{
  "n_head": 4,
  "n_kv_head": 4,
  "rope_base": 10000.0,
  "rope_fraction": 1.0,
  "init_std_o": 0.0442,
  "init_std_up": 0.0442,
  "beta2": 0.95,
  "doc_mask": false,
  "steps": 4853
}
Each number is 500 + 40 x the weight over its row's rms, rounded and kept within 0 to 999. Layers, rows and columns count from 0. Numbers have three digits each. The size before them is the row's rms in percent of the matrix's.

# layer 8 MLP gate, 320x128, rms 0.226, rows 234-305, columns 64-127
089:538487447520471523553530450496468448449462524566468467516478503405510556534505473473442568452470501484529533491517510416439501475486506502489473422517520496482496455573499530540457600545482522
096:497490534478453536619510490531512585496499500460550517570478512460460548495530546470512479590510547458495570485545434502503525427503493496536523511507504458547544516469538476436513466492475499
097:460494467530459521472477470424516558505525543516437523467501519529502555500502522455550474502472519568496514513496601518448501504502533530511504538535501487557473486379491457498572420496561403
101:562477449499571429457477463490485496504520470461573514525554491511491454516468482485495534473479524474442500525494539506474478421568564537516463555550554396524484572515570557483533524479501485
096:500416496513495526504500552495435493490527500472539555494587509475494486525503525544476499467508498470487535473493496505499494503520391516522419561555537500530565501534491541396461500487509546
087:526483472481469516529508420496480446409513425483494423539559456520381420522520510464474488583438517514523530477441530560546410448526526479488518534523482462420529548448475542475541510444484476
109:518448495515507454522540516488486508532507556506590543530518499535523483514445458601420554458481498614431496507535543500491536517525518540498480459502557511533458424476512538473559501412496497
103:474537511516483544543496531517451538490489516529446490484506500476539595475451497539482454542487529528552464420573546456501597431444522576451457471432493498500453522563521505526466507537502504
111:476537520494475512440574511465579519494523544461568535453523496443502557552531498491451489484438529502529623523480517500536488492532532532523496502520430555512600502488510470460593522489458447
106:501539511597436491468528502477508428398451486536541500578515445528475512488525508515528489509464482442453458485496517474578494432502504509518529492563484523505482474475500557557526473511569408
097:500477525461459498543452470458514523512597456494521522532526495488497473550462530525505483491595479511468438528498441421469545521557458493494503525531459549511463484463456490445437561511442497
089:550447505444487528485542369507474494483557489419504535440504480486455442582438583452557506441510468530454460516477537461422478532524506501476479571511541437514513481530540499522516495515401581
104:444477481536521527490434522460455538556567485490494588507524460512522506562534498562441614498477558493537539464570540468541575445430511536472411527563509464458483509504496525545498458561457489
092:509471475500552572508482517567536503497551482454521496536519537475456444533544461511489553533439565447480511502534486470552490426478406530528497491573479520478534512571533536499502462449489406
098:514511468514512480491513561451485464557531472507434530488505401401564505487468547488551580546463494493440544504537483479538529538423467556471484516535520449500481527550529443555454484477501536
101:478540534600465537397474573459513498515546559521497406460522494526465526515496505423506453493490452514553446410517552571499489486499501539505542449518523478527430490473442522492483426507526546
102:501408499514515545518433547513473434511532463519541550472443480468471477534508464507508569545532549545507507429575484496484543473554538532523549564498495467542388534459530479488501557504507473
101:477489511548454524447494465450428441489601488489529568554457496505552489527451463568472510511494488445528550461493520460466557502527510507519440537572502484468487501573514546433474592560498516
109:510558513456558460419436480470508536476513508457456573486448507515528545493454477512494569494514519505509516499530540440449479495490509503522442543481499495501494491499516419475508556564510506
099:495450500456470555448521485506504535525535490531537487493546503537420525372490418480476412566479525485431514470524518522538417442421460458584521522499578497494413495419475412469475435488501489
105:490532409526508481527556485490394431528455474514467539446464439506477439537526435501479531552480496490476578574437463502446497541474545522440484556527538524510430475521474491455510428477469442
090:518542468421530548514464543506566517501483446491516501499367467492438541524476500570549413499449535428554532486457528459470486532531457507461473530504505487467473492505525459526512448470562518
101:432505424512516479529527481500485479420530511471449494458473459511504434468476467522393480489487445466500499469438506509486451531433446435485506522484491508465521507415481490471514518468508536
090:481551441482489507499487474508453416538520482498503474478477545496542485483522459442524472591563509502491553486525529475526416487536474497465456524509508534460468514489492529500513528569477562
090:501492535424514495493504434481464494485554546457514533540517504479549524461505542479538553562516565524496553528481558492510448451544493490496469544549433546462472477508501598477502477498489467
104:505450482535458550495569487469444519498535579453528491494464547531426466498494450512535505474514569472405458443429505533527534524497516479496465558441404565517471463499447571505426484583517489
089:484489519498503562515445396486479522484525536530477483484453503450440491502520482602498455512488574525502468523479485447454549520480578538457520587506462555452456488506474464516557422538455585
095:467551516531475492474482494395472460501465534473476460467519497405461544485528521544537528482437570556555510496438578497432539509481497515562473492429531504457494515462510574509525494502537478
108:576484507465452548417397517450452468488526511537544542507483474509494448439490556450497530445496522525511468518495502477500469435479542478530486517467548629483534484532492479584500445464582511
105:471545578496479475508488435500406492528505492507540520483534428510559506442487525495474501536390457477475593543469555515532520493570498472446428502505564516511468512528553506474560536497505559
103:462463518525474530525528447489470504487528598488499494535455454586578530539473523494478452468493506573468514511519532548543466557506568541483447448505527432499510449488466510493482488474530453
093:461478527494556502516555428484501397489526474482470490510453515466507487510503434544472471548521531481526486531469521465537484568457495561496540490475446489502454515489528525426513528534562539
094:405460519549458484566532477472481464515539478525487559429460529481482529502543570523414539515464457434449528507534481402499516526450488528505502555547494571480472507614535457484468466535520554
100:486471567457537505564481471454514444509501440445473483563553479515499386485446493434497515450490452475550506507561509494526469452495517423598529592468506547510550597485465563516541528463475490
108:484544546554446453469537465466552565539473469522445470590602502483537474484494594486467568493430493475485531513532504504468515521473489467530564535520560438534452518474507510547492440512514496
110:462477546511537500453453541497409494552536491524512527475503465521449508487527534580522450507514548444548565509478509462548479540533431599496533469451498430473489494435506524534542508512511514
100:502491479482462395558482552493490471523573447486515585448481458464468551542491506472497544417512553520522503550489539501576500467456459557481504517513411418478536506517447483445486482605552461
100:542477421489514528536515509455491488590560494508422463569374578462491466538470448495435454463535544508528472472498504492440488517500472490519513482438498529413515475511554412545580494488481515
101:549522464465598474486482494490567512465500479479494526566519525493511519403522454577542529544514515501485528539452486447566482480433582417484561566452466493470554465501540559467522469551520461
103:560536486461513435468482502437542460512507482512529470535543484435552595420561515544448441511483524510461504569583537489518451459495495489513453467542498515460584483452513551450471500515482455
118:426553479511486532531530421451543439591460523477551550469459533498484479507584535477450486513528523367561525449553455503462478508499487442457478430508500475564581464530445526472517471552473501
099:532508567425517545541460435497451478494400553557454483527528427513485540505480481535465480485461515487461466460463560520555466478527480538441496527466527514519486446560535571567496516510478479
092:502483460541528484501565502452541471560496425484587478560470520527425486494584539490553544483518500503495520516485447486452481467453508486511550477492493563577479464456477511516537483525477426
100:482480471513579470512470529484503477442494528516551555472543542545481478514554544447462463500486509498492490508506498497491484476497497433467582538549475454512528487497491512480480529512539508
103:466457475568517513584505513561539466511495476497557528551436479486494510463533494448561509459475532505531498485484532587580458415567513520503502435474481477492503523512505550503501487478414550
106:488510526566395446503499487523508447505545548481418484515493465518437425437481552517513483491530498624484491481545511578535455571535529526573483496501540558450531506518486498506475483461495513
089:514545490500478580510436510447580529505453491573478549425470514441467477535507508478540532466509479490507506428410523472469454480489446501495454532502454490531487451497494447549496505514471478
108:578460440580540538570538477468390425564511502533495501491463479440534465522563592525554477509482464457469460558580512528457499516482508495514523523489549558440439491445509416589443497483424455
092:557467456459510494516443493493499504417542521496527509541497532485473531497525511513469508518470422515497480527550533495437396463559497439551509418480530471415538529513529474468423629490494519
087:556565465485543482474428492460511468488463541558463480477492593544478557396489437500486506436513537486461493492540449479528490578535447496458484508478505537469538527588445487514414509527534531
097:543443508530636486452496564476489499533535498492536410516553409477425487415468486526552497549514479502543540489502496510501478473507492594503454467554508456469568569505481638450504511505512520
095:529571429511523495445544545564522403560514534468462487526482490466499487594516494502579558433509494490530533549497483506440433528515475480548481527518521444443472500538520564532501468439565543
095:513500426471476505474512469521570502447514556601546507515491509472547454580457485534531493459540494489437513501537441530509446535489468478529413485516478487481478467467497535480441479501516516
094:590442494542477533504478457427586488429531483545493514477480569453547449497492443537490478491449559500542488422525548519539508522546542468430581589544483534501486532479476487514566478486487467
111:465515475473525411557543498502508529503511447551502555555517470443376530464427476554523540578471429493485491516506403495474507433501524512528579413517503481494501500509520521451547503539445507
097:492431440490424506479526487540413597517531470486508512448626524424438512477526500527512527513462521484530523568554451529490524419506496480474500505516515505539530467461505518471500470502484447
096:506500508482576559540505508504512550558530531451504471480513531478508533609541482481464520444508497502518476528464550430476493560484508517481571522450500543564557509502544498476462466424462497
088:537477509530523537461504504524492453503457498516490509370564512466453514527511508483446512453468511513570473553483459529526395546507593588511455496525552505440491466535535500500579514533530470
093:485483504550485431444502419574547504525564461494542564537488525541570501508456565541524500555441496426505429454591520522436540508544486509451465537553530509460427522461508485489501533550459469
087:518444602468477447484562484529519550472500504441456539547520511539504508506542454491519468481458478541526460550514481466537476558494518441490488511488478503560509476476464509488478556487525530
097:469518524425537528522495550476439550478541510450416492559466439489521493544462406515532470438448518481521452522447506529478509553561529476478474565518518551455524573487577451506532568486521554
112:525468441596504533456532498454460570474457415464517482466556452516465522507467497511503484460519495526547514516452525458584523505487541519485545481576505483524501490403461456502532515462543491
094:509582466458560504480538502556484555470536506523510533514550512446453473508551391415432480513488544514523479559473563515547437489481464498494423525517534538501451525506525480466519538451459475
123:474465425456529550573476552460501453520508481529492435511476537448544570485484461556480434584496505549475509515449487508507470498481544509597477497444457503463478563544528461481430491535558545
100:502521488562422479517518507523519487516491503543526578464509486490467525510525517579480516456551497544533526477494495418425519543495559561516489546444523503464520450461534588490442470493522516
106:531572508459446543508469459517468510560507544485528508541558500501448538495527478497471490522510520529399535490553516522566569546573525444507514528509507494493442522479429461565515450561459481
092:435521510475553483518484473408389511498486523522434521552474456495517537467525481505493565509508466512491506553511475506480456558499573516522524497569490519576506571477523529454586578495490527
098:536545494469479472545470461503450491461491538454520513588482508482534533495418525436435472490547456485534514483518488557433540593479536467546587484571481516496431455485476509480464489461467564
111:511528502503438521535446458456458503461551562466518562525562472433497483581627525519487525519443525531582557478528539528522494540451471515560514535507472436499505576530526497601549527567509424
097:572491473479481555474437546423428449529529461470532513527481500467472496481460479470466513524513503536495535479479494565521521534514415519635521473505413494495567520500427517518547532452475483
104:480472502533492514496515574465510423497440494487512542485454508511445489472596466508502509517505470505467483458576478472535512449502453518553524512464452553487458559573435419466422498584481448
104:445476540467444452501450476486505508458506559481491510491490532506518561492451467483474576477472544527572568451479493477475516533491527503518557513459502500470486437545504499390502455536517506
# layer 8 MLP up, 320x128, rms 0.224, rows 234-304, columns 64-127
096:482476486544502492399568515541510474510472507432478492507499440416541551467457507492518568363503509473508490514558452432506476535490520494523508497556506541454529385529481509529499588477517479
100:485525544512461416542427519586456517508476473441408498510522455506455448445468496490506470518515521466485498492532569537518545542545489459488555478486563520542473470534459516379492519492477531
096:592531497534438467558479504496485472451410540511439502529466477485462457519524569471500470480491447544495441487528544524597481534494468475519483491438523542531493426583455454524478522461538515
097:485533486540441516482544559514488449491507569551510537405454528502442490486563477503489462510603452506520480498510518517452493527460532444458502506523479476570582551488472492464515467542510536
100:550559454415577510469526586530476471586499543514492461507505479492493477569477558498513468529482516561534453513488475490409510509499561476509514515521423494477476510553493510548516463558479505
092:531562552469565432576535470470494494486502562456535489568513485506409537455603533544503558525463487492463463490481524506495441460516534493414471515494421480429575430516474469542520451432509495
096:472462515510450532507561488485516462479489519513472521558494559560514498502491497467445482546498475573485467570523492458510473567496524501453501435575487461522429498453438482468465531451459498
105:473512520457517500407532490498554478526488479496493471462554531481514423465483501410502588540468524494578437485449491588448480504515547465460459590491509565463484476485486544463540438442505514
118:425568534470439444480529483524531518556543562462493522442543489555467491510430493471466488421511555516544528497508507485566488450530490522530544424483437499515519491500527547495535499510484505
104:553507482521493463543525432490468511504516575467512533476517512566433498435476464465444542538517557504450582518380512540529483454437435483485488507512507471535534502546484560513581508481473554
100:493479526528439521515463558486437539594499531485442489514493522571385497510480490436479522443461497468519546560446492494495504533472467447503541442543537563556529516540586471506504495465509511
091:527460448398552550549563356474468483501526452417500515444526522507475442505507509418566458447483451535491464557500567524430509552549464438443473529484506448550558478548500522474493461523505473
103:462437470489530482521483515453485482535505514521521451499480471527440454475528450494508486516446513462445486482542491408552551598520513486533463458575549558507460491501525513542461475566539483
085:524534523517524536471537521531507496469544531404471533484500489534507547479575465472508500482429472463519449504505475482545474439469462462517392543555439518515482501482478518445442419543518444
101:527422462436497518539491543519466497529496424488565488484535533480555512473489520464487555508458542498433489542476609521485524528453509519504477453530446440413413498506517456517452489489513501
102:545551550467468559493481482499508525455524440502581544523560472450534462520522480484488561449436532512544528557557467421416442496468492490512475536451484461455512500509439438523551489539511492
103:528556568475464475413548460552546482541491467499475489502485492487561482523548520543506523523468514477497464520537473631474508540536494467479500518506511478460531504625431500458484526475467446
103:515495502473518524602517448502488506451503500446492432582461467478402473432474513463483492534538450439519510460462478532509514549621542394513573486497481518570519467481432409452422486534477568
103:474546574428496569411447432495569513485514446483511449477496483434524451576476546459486501524417458456496463510446456524528480464579532471523508513515573526553487522490587471505498531532558477
107:532479470566548456500564521496488523480486489517482449542481534514505459430391506483521462486585418538525529455450473460531502505567469460452483448431536479432469485518531558530506477543515475
099:520455469508482477440500517472524528521484492475513499521551514556567476464477428461551510484510450479518586566465507535545436454426444436537545467523524409535536484552476505523415519434521489
097:466464548497488475562511496520501514519533508466504469527613494528523474525494435497499587519495485518549430501525517535529550467448475513539552446452559504560431535515487519511503457518535501
105:504499455508473563494472478505495536428475597447532495494526502467477535525404502518571444533418539410528482475436487579546528496518508459490546505531567524467584530510511526428481433481581482
094:505536559492504490485493509533546482536496514524586473481481550508587567523442423520504448488534520527534531487442424455505574491464534524502491567464413489456610507530530466560517534488470448
096:464564501533509579488517544458525520525539512521471496517564528517423497427537498451514419510524451451469491459461526510501495511420511509478533522506502494526402531415511405531494512482487521
095:468440540511548506434509482516479522457569464483477509493418498535597504539456472450472447444401441462570498487490483541455495443440559486487463525476501522518521496486508507421533564520536551
093:501442542456541418478489538477519422497518520496538485488529482534514527548450493479553477485454396486506493414509480465526518435583497527493514526499523463561516530542482497545487478622550538
094:483435533524507522492479539452490503487435423618559453527523486475480468475405477431476429464513555492471494464549444447555560519528518486428504501566494550545492487548559520453486448521471487
101:532508561496423499507479509483436462577572503463464518532513486540515483495483529499494569541529483555542506535604471440505524500510582493488469512534460489482484461467473526527560553482525496
103:413484550526472452519445552509503584521451530476513507511541497493517487588586491550475496494443491450486494534442585447482502496415483506484511578458541506483499492480493512525539460449501478
111:432520497561536547484562505476505569452563528434482506489497543471490566465540509539605545466585471450509452506478501422501565535463488459451501531497467465505539502512528450475426497597470528
098:488532564494557545478511481499537376476530505480557548478486490498487525552510525476537504586553441577514548423447507477509499518546466448531526507523484492447524475468548513609491554507471503
107:535446513436492520485518529533485467534552574509481507542448476548484513584519542529558531466490547493514587509554529482488460523485526486539489458504505493476463517504524474613514464540486475
103:549496467517484503465488473471372474480428496495417528477565480544458498481478565486507474495495478456513532513450512522535465506524463533485479589527522489528534469487557474502542506488474486
099:539567538585423458469562556544494509550537489499472514515519446491480521532470588475514571536407444540468542501483549494512480471472517519503544521484449544477479467503525471496471465448515514
114:536506524480527522426528518517439517475525547534422516492446477583513561466546509583480477496498490402516513536472551481548441484505472484516522490469553511481494477484522497544473494564463529
098:454482413477477489479461532496479506512514546465473527506485499510467479510531498492533560562481470493516583447501557499489510562510556529520449540551570564490488587477547426513542478435468533
098:478482573441500510499441524558448403501513530505513520507552492546523551465527543501543529550497512515457480510496550550595490492473529487442468480472575479503489549444492486488427528486524413
096:489534498535432485489459514466427488427496500535445520472449492552472515527466499412516471478513556484459491453505476508494530499538481488566584450520524468529473520457419465569463532419529469
103:525527480501571519478539532552455458416501455510515464521497523497471488640444511464446517487536470459618528454469502488553498537434525504482529505510491464574475602539481440525469528494520445
129:578528500511477484522459497503528556462462501512457518462470468570445545532417484504426485491486452508455548495501543480483453485487497442401544476534402515497533489501538559545586552437486512
102:494451525451515473542485467497565523488455524522464476513571465513464479449418514458443529501495439492509507459496545542567554514473534515463451501495418533529537469487450555529509568507461501
103:482460534507531494466503543558453419455501461521533431492565477487519567484541521518564518464469440476581530489485447516483535455517561538444538523546533506511415477534479516484541461553554466
106:458512456490591564515499423577425568484556481498500466436486481495484465491438499509422465511572429482485513457499489558512567539513503447451575515488438459534481581511490423502448473457529568
088:598436539579568533484513573489478508553475518478453513518431535516428574493495475530532459452535443490544488447497471583437485586522404542464451470478530559476505514520538576559536452546417465
096:540428525550513516536521441442534459509417545511467484540453465468548437522471478594443551466526512511522580530541464408502490516491512552586542533471456507487536509543486513470530473528538529
085:495572551446520576457475488449585520477497474503485438511448506459423553522493518494490502496498449517489567463433512532445454451490499454495550484485490547484462508490485485547453497583512509
101:430472468513401452454404563449515532488514509528519536551557502479491511575468449565472550476482523510553491482588461486458465490485475543487556469455528465501573488594562471506496551467507547
094:472584491563565510512454554544524552497556500470520533538556518434561518480537483495492505550497524455549492480429468510508562487539662542511472510534517447457476499432482531557519496474462490
085:471431546518492486445555512520469559542522518508543590498494484445480427533449468453642526519559482493482502528491485533495469488471462476503516425535496499559542468393578536468536547520477470
095:510459527515528483428512569496464478484493468520514394477491466455432459424376468474511577548512507453473513479419422514457496444528512543493489496583494437468472531463502463549480565434473492
100:448534493524491477478567481479580541509513452503533507464445583513486530511573563476474476603500451558497465428468597467533562462535539544480476486502476518512488518494479460543472504495528501
089:505477569500493502459522495504555498510475540505451512477443519466520510561475489510506527490555474427421491473453472551472444501545512504503458485489512470417438497448510431446506485503512532
097:452458566561508524461522570506559456442568456577534517471505564507453545498450493564536541445538532437528446471538515456565574521594500512513448539449466464479507551456547523546474457524454530
116:416554502483549480528533502476495505471427475486536510579598448513546498451479533519492536516526503487428521533525543513541445485519470533458539545446542534527488471517461526498518483500435457
100:531535461465442533472546558498491458515466527536453475528483456526523489529522498499450496495474520510449509508582514442503572434493470581495459479521491496523531541600600511517431486528499524
096:548517561461471544486510508501543546509505524457498437473474531460446496510480501560494522591510462454426515537483494605495549497489545488561484490541491523454506532485452410487493516489482527
100:452562502556563442516463562463520534536470492464476535562498479456553525510466529476536446484546453448518481506554491530528534477522468466460466528511455493561522502460518523463515456492486539
102:482473541543469499521453448405481498486486578509493491488559507513486526500455399467518512455549521479513488530492544501514516449500488457498516444500564509489507463520395505472573466539545457
092:511455415451492492540462531513522477486454511548479474546517460505488523561511478482449467401422478493468555508481496531490485500487553429464468572478527487460442566488512468443461525478443530
098:510518517555420494417588445550448470504470532449520466503541498565488455457502541468498533517515466507448545487495510501498484438483494500529584459494493453542438421592459579492488429465466429
116:424606439488508424508509523470479542527512494532576522542452476519463492530555540499534566474550531507493522550468492470553526545494587522473492495524485528525508541430516486480485486511530485
087:513435483450546491495512470539500493498492454407495518502576507545504461478523461466496537466414564454612455595507544539501511416503448510458486523526488424449552449501506489477463485466557423
132:484510495524531507489483561505511487485529491577500411562527568579517567472543413493511453547540507449499467495521437441520534520562487541517492482524442515495481550483467497495444502501475498
104:483491522528414542513567462511463457544480492503488531465433491539419452537543505519484500501488492530498420543542494464435513465538489517556503506490570521452494473530527520531417597608483545
097:444505579498546561508492531496471520476561490472464511533485511491520480498445507538537440549503460474512475439527524478498512494504506538542540435472551515450613495483529454449439495474583510
100:547514517428599499509475465536520496517507494622594494501504529558514467561451424464477521544446494524474518489460508405460508467497506518480518485515524492526478526464512483522465361483507472
090:566526504529441468502518442486466494454461454529506581627475469504439470448461479414499473504484494487491515479550460476541477571495582501508613489465533548448414421490538508454535486553492467
106:468505543458549471541569483541507503476397434512510431482491521520600557527481576492521556440523504516467459484492506490409492495570522498476449454520545573505522428453422550468453537442526521
094:487464483573467486459490449506551535434459539531457526488555534471493480465518460511516470450573510508430502520536507525511466524459548468396582491526578562483492419458537475458499524509492492
087:484550514491550462482540500498512513510521489515548530500525490556517462518528479474555567532531572480555568485529550455410424461454490494544493544531451494560519496604470496507463476525461455
# layer 8 MLP down (transposed), 320x128, rms 0.212, rows 234-304, columns 64-127
100:453523494477506545522435531577405593487498545499511513509526444518535500491519562521512489464530529496535412481517476523568494516519467509493519529507481597554474506457488467502422520558542517
100:481464507461573483548398464433433526437441480449492479448479565452526540511529488474508497496507480478494470590495528527517492486431454501457528517526442489562517522519549541501467526440517535
101:425429524483486457467530476520533498505344501494616488485465515544502481504594498480554454510434505447522456538516478449477500481452536554512509496545527456479458542487527454502462520539416575
097:528534455445528469487506499470540496470536517509481429466564493521427503500554573414525457485544508548576540489487492429519450526538456533491503454529538481556485471455433557615505521505479466
099:488502445518491507452473528484484438467448462475493465487453482472455514601392496519519485530539477542489489571478520505440567475619527561451462519501552462594534508496451545465568486488516571
093:509529544489493561539435491527570475425511484479402524488475403457482537462449493528485475539510462491437506527469462474535580517478425518539508540515575496417494481498508489524412564531501407
104:484485573484462531507512548558569456479494525481464484520473513519565472572660491510484455497465522494433520471474511558500471458463530437530530476520553458565477487519520507477484536534511526
099:550497523479509529506527510526498615448558552517525537484525464513442493464482498492515537450486537494533548499554509503551567506437524486567527551530597410494414485483453557437521500500472497
111:502561465497426411463524577474453499459453482515493530570434515473507474539500575499546480480501521506482552505503470483523471574509454534546452461461504480524503459503529462484537396447524493
100:478473538521475532491534422502522504480523458490526498622503467468449492429485433492518520473485499491501534520514504477548538486497497469543507541480522503523479476544498564448486508477547480
103:542503473532555485513446449492485491520474550417505580501513534432484521442448471422431524510504504461513567480471534511576584498462495523534515483457400487512420474479579438508489492483570553
090:438482461428556566475475470484492430478467533467507461478533497514494456511479508443541465475505575428518561530509485572518427492508511536483518452479474427492512536438457466438419479472503513
104:464498514541474552466488554569510507545422528491535508524512493543402511526492490565426505526530509459470470510502526553525437539496517473492473542539488500519476425482438425482483548507507545
092:508540492514408473447455502525498484469503514530532433516423530515527545512501449492498510491562528549402484551555466509432495447495437523475524518580505481526521520453534484468578510480516522
099:444516480558526464524443472493547528492511509526563483584503557476502514486502551454474589514530518503508440499453454504537505499506552511553517492522449555521504599513483487473520507527525453
101:459449522518459458551500581583541498517495593561484591495521460505541546528495477560436513490527504553501566478494516456479550526563509505496493507498488570444524521405521412531508508573529496
100:532456443399540481506544529514507509454469489563535470543426498506460434591507503530508482456537507533476517494560442562442526442505471505507451472523525526492578495442448491529414542485519485
103:438499501468575447490485443548525504499582492471452495483436531468495512468485449492490605497521510459530538494507449455475408475466513483519459542544481554539585470565484508471478471504464530
106:479525483574529506456418524498446526476527513440424580470562527532569576509543517502496543512502568462538623507474509486467479588524532521505448500543520529513558557455546476447481556509528516
102:531502527471503505442546531510459415466498461502483491415523521541537542499485520519498488451542558492519552477495505493511496525512542475531494432566474411510501533524522526501472506401451497
103:578484521504519496473562578479469445507419488565471505497438486500455472436562479514530416487467438497476479528489482509509468423441544565502526428481523538426539525549442415543526510421503488
094:438515487452564530513545524495487541539482517539581477507463576491526484475450456493516494504555489526464479479455500534474424495479588559510530547515543489486458439462502523481510533524523528
101:515527589530506477577443534516464477558484421562528533496413489515548515557538474496517555523517441591536524538575451545455517478512476525485392472436457545509489448535508529503465499497497481
098:488495513517549579480481508445475477493483519536526538525543434504478445480581452519452470541520496435431529492471570425502514537487450482500473521482510466499497530492486516453512538503425510
097:547507429470503523458457529517559451433468526471563515488464489525428459535505486505538514456545453470515539481495505542449491437480500521521510484448471487483475473462508529507552517469518516
100:480518483529486485524517544453469569497435565529561506461510478503474439457391574481483565517502488552510465510519510453464516522483491476503527475460505479524446427470474567578443479557454479
095:531555474461473550492441520584527480477493526512443517631521505470455512533538569450543521515513529502458461533485479504531495480492506530543538477537520514492521536506478522466527521462558505
093:467549491489577458534471516492574503443483481476519506507548462493423460517478532488564490535504538501489501498466498426454515436547433417562482470532517586549538456462468559518531515455456484
094:483520517458551451434512473552621490466470534489567470501521465498478491550439543457465501450571459441551594546506452506522457404467525541483513523578545527480536543463518505537570472403520543
099:537550466525437530461484519525502545493498597473560496522506558484506474626481487455544518494588503483484485475538551541485524480455467530483536508491476440522427537416471521496501571526504534
103:470466521468538419553455537487511562532533453545499524480525505497451573496435523480542472516440528454570446523572523492560475534574536537570487498464539496554498500552530437506487500519503487
100:464467438559413475488503487507463420494530497547572510472508522555513499500538489518531530566583459503482440530476460509496490495484514577472492395483486474407474534474476502493577571498526507
101:519457545585407469453507515557458451496398418509525490460524475448534429495448541528526420513536501564510482501458445541457533441501437488467482476510545484492499515504486525494485540527506484
105:480531482509467481517494485410467556513481454517537597513546521592488473565451490484499440549534517506512548468488511552497373526547508446518528387514501535476438482482491474536525491570458539
102:525423466532498560536432572481442474436501486452515530567468555418514585483468424529570493437497494554473503532538557497479547483534487533445509493494535457501544462497488552536540460508472445
108:509518481485485512438552526511497550524501541522486520485484485467611511498634450645505457534493439508450434479517516451502511514470543466518486468448497479505442499500490527461539505538515550
104:502491491535520545449533492476525514496488454483570440491532449538484487573504504436515597512530560515433453484516525564462491507562500461507451527563521551576499545466557528531543452434492576
097:526401495497499544536480575428514538502584502503494414477512468457489499469490468488482454502565475530504459446454420508478448512508474459549515521512512512485486492603467432466536470458457530
100:420457580455504484560522489542457461457390520422513527501517495446490462542480462481462535532494519601509491470582561480466448539487482487464529560403528535459510550549500470484455512449520489
104:520565523499557497518492471463542541478410485518453447465433506478470530489519468572533549509448494500541487456566583466467478501490450510533570485515387436505436506480498590429496460495520485
107:557510490511508457525481587549454543436534494513462535483517465455487487507456517495520502547499457577404503595420473576473426480525506515471497480510546539489444472475466548507465509554521477
106:452517472449533519520478491431535433513478549477486444477486530489447465504554504517497431500472485594445475586510534502484482424519548508536497516460518496449522524531440518544509498473485493
096:536503527513461494518528526522451563513470455543451563461521560494496460538432417455492552478511471567486510480532533487498546484565374503504489502452503472549525468470546490488543544465531508
102:522507486564569509459496562551424515521460492514505538441521487508498457493465468582470527542518506466536486534529488469520566428579552468446358489482439468505508474474511520447564469524476467
093:443490515462492465486485480495530542403500519489561486455535536548553467494560512462431528548534522472500470551461468497441507573492562527464532486480476538483516466460473468489466528499508488
098:532538457450481489518546537518498459492525494485514511585523522443488518466439493515530476451473416436499471503504458493511495453444471496455479486421474473486491531519460569472433481533467550
095:530576470484518461505465501432471490513464504459497493437491531502591555498507571434450610501508550434494481532537519514454490536539486499498501479522536457458505509498440514539478524503447397
095:535552451404511528487495420520439438577493485501574510503503465482500440518427506490490483475451432461497523531564513501458493490492508474466522510548515506486502421448492507568505461402530489
092:463458531497470500562509553499554537526484479471560500443542486496527448467429569518526489446448488512506542491504566467551585563521475431501562539482482504472462562417528547536585488503521507
086:464471519486482529517519491401553514460546501508500519550454484477548519496452501605454474494459505535451580574442456511455484537492479486488505583577466505521527463443494450517496489461517588
098:605477546594504479515498551532417504485487497438493486485570523561514490539507463527491498498525555539489509493449467472452551475539479501458455451504519484538458515497552576475543523493526514
099:437539522531482452542511490502455560508491468539489446539473520535515570478543576466500482517559518559518541408485418559554494409559410475472471530504491507528535456439475557455553483457473490
093:452510453514575472464521501502485509540510538517529494470511444481523444474508539510516531474477464522456544513491530476557579545467538459422477470512581565471526472505554494522588512457539473
098:478467498506474521508502453488523540454490510532590557463465459443529440476478494462481491495450493523591545573540545521512483516485487489490533469515527540480526391562434468447459496473524520
109:501525444478487460520524457497446476485486468485470527471615477566528503540394516528412456506520573456554478568531540498539464457545498479512594473520497483524541529483516469462499437500519495
098:495591511467520487443427490508515492483429521492557554525425542532556483513573485439530469446509490562483441492539534502500483503455515477446567488536450511473503539542557403432499420497537525
096:541483539532499444505480534448525551398506465522444469497528474510441538487463541448443449512551548528506495479489487535527472446519496443533532463434574577532455552480481529483514476523575498
098:504505521488503551511525422480501500493528445481388522504514475567508543476465523464501518460484483517552564508543499514503553498478523519472521624471470485441511465513561545494521475556478514
104:559499524438471525496500526460474509490569560515497461527574524537524566446485426556494525514452583495546547506566523456401504518476572475526501560496430450455487406462499536499502576471532480
092:426473505429487421478548459443493503443500518487494510466566538529481476537558449448478477532517533541566545441585459475475449497468446533509478500488424457450548504475541485455505546471507517
099:562532465534471521435541497527411558512561480562579464519454392532508547529484490478477519442476543510418475489506448539488479446467447584492501511529507459436483463462475546497503499465443466
109:538515465520507485518533493475557467480483434445461502442538522469533440522394495492527534419530490568466540498462511471451603549555437518446572541438472472497530478492564458526464515453505542
093:516447571473480524549503491510504456514471511452487468528425560503501503479405552435549451524548515470462511444424487481474467500473483482489481532542500500477430490559479463547555462496538404
104:509416447537475538450517444472423500508421547457480521518508547507528531516444519491441482536501519456480469489528518454475435478499536421446499484430497479483448504507443493519459545430498518
105:448598490528500509523558487540487502534517550517477505468435418582484484528503547459521490454503548576576441513515552462497486465505543500484440479474432530534414492535490518459450464523451520
104:528485447474525492526480530524416533477510577452488514499454495539488598531475472482530594502446494460479514482563510560572442499547458511566566493452513497508470469473453519486490523506582457
102:503495471557389520590501454491531513532530599510541479483512443493466520490547440497532510470491457517467553507548501535475489451503409544557511493542497488438469550474523494433494421438494534
098:438461471574503494449534485510518442501504557486559539494535471485525474474625481558519484485475509549448426482494510438564419547480492517468458455492460440531508519519498406482589480548518501
101:498525452492504475467500460455517533492447409484499485477567505545505443580353471507511495549523458561491483541531524441486482554437485475534511511585471511517472473484464530527534520485577559
089:576514469544472496502476497482520424535513508443519520476487501548469491450458561492496540571478478436552489479488460440553549480537534489545448514549421537516456513500474557504575502467468540
097:575515470477468473433452494508486512532500499508502518514532470498515442458485488474507473548478566540611512475477557503492511501506471499493541454488377464557504453509524514480530576519487536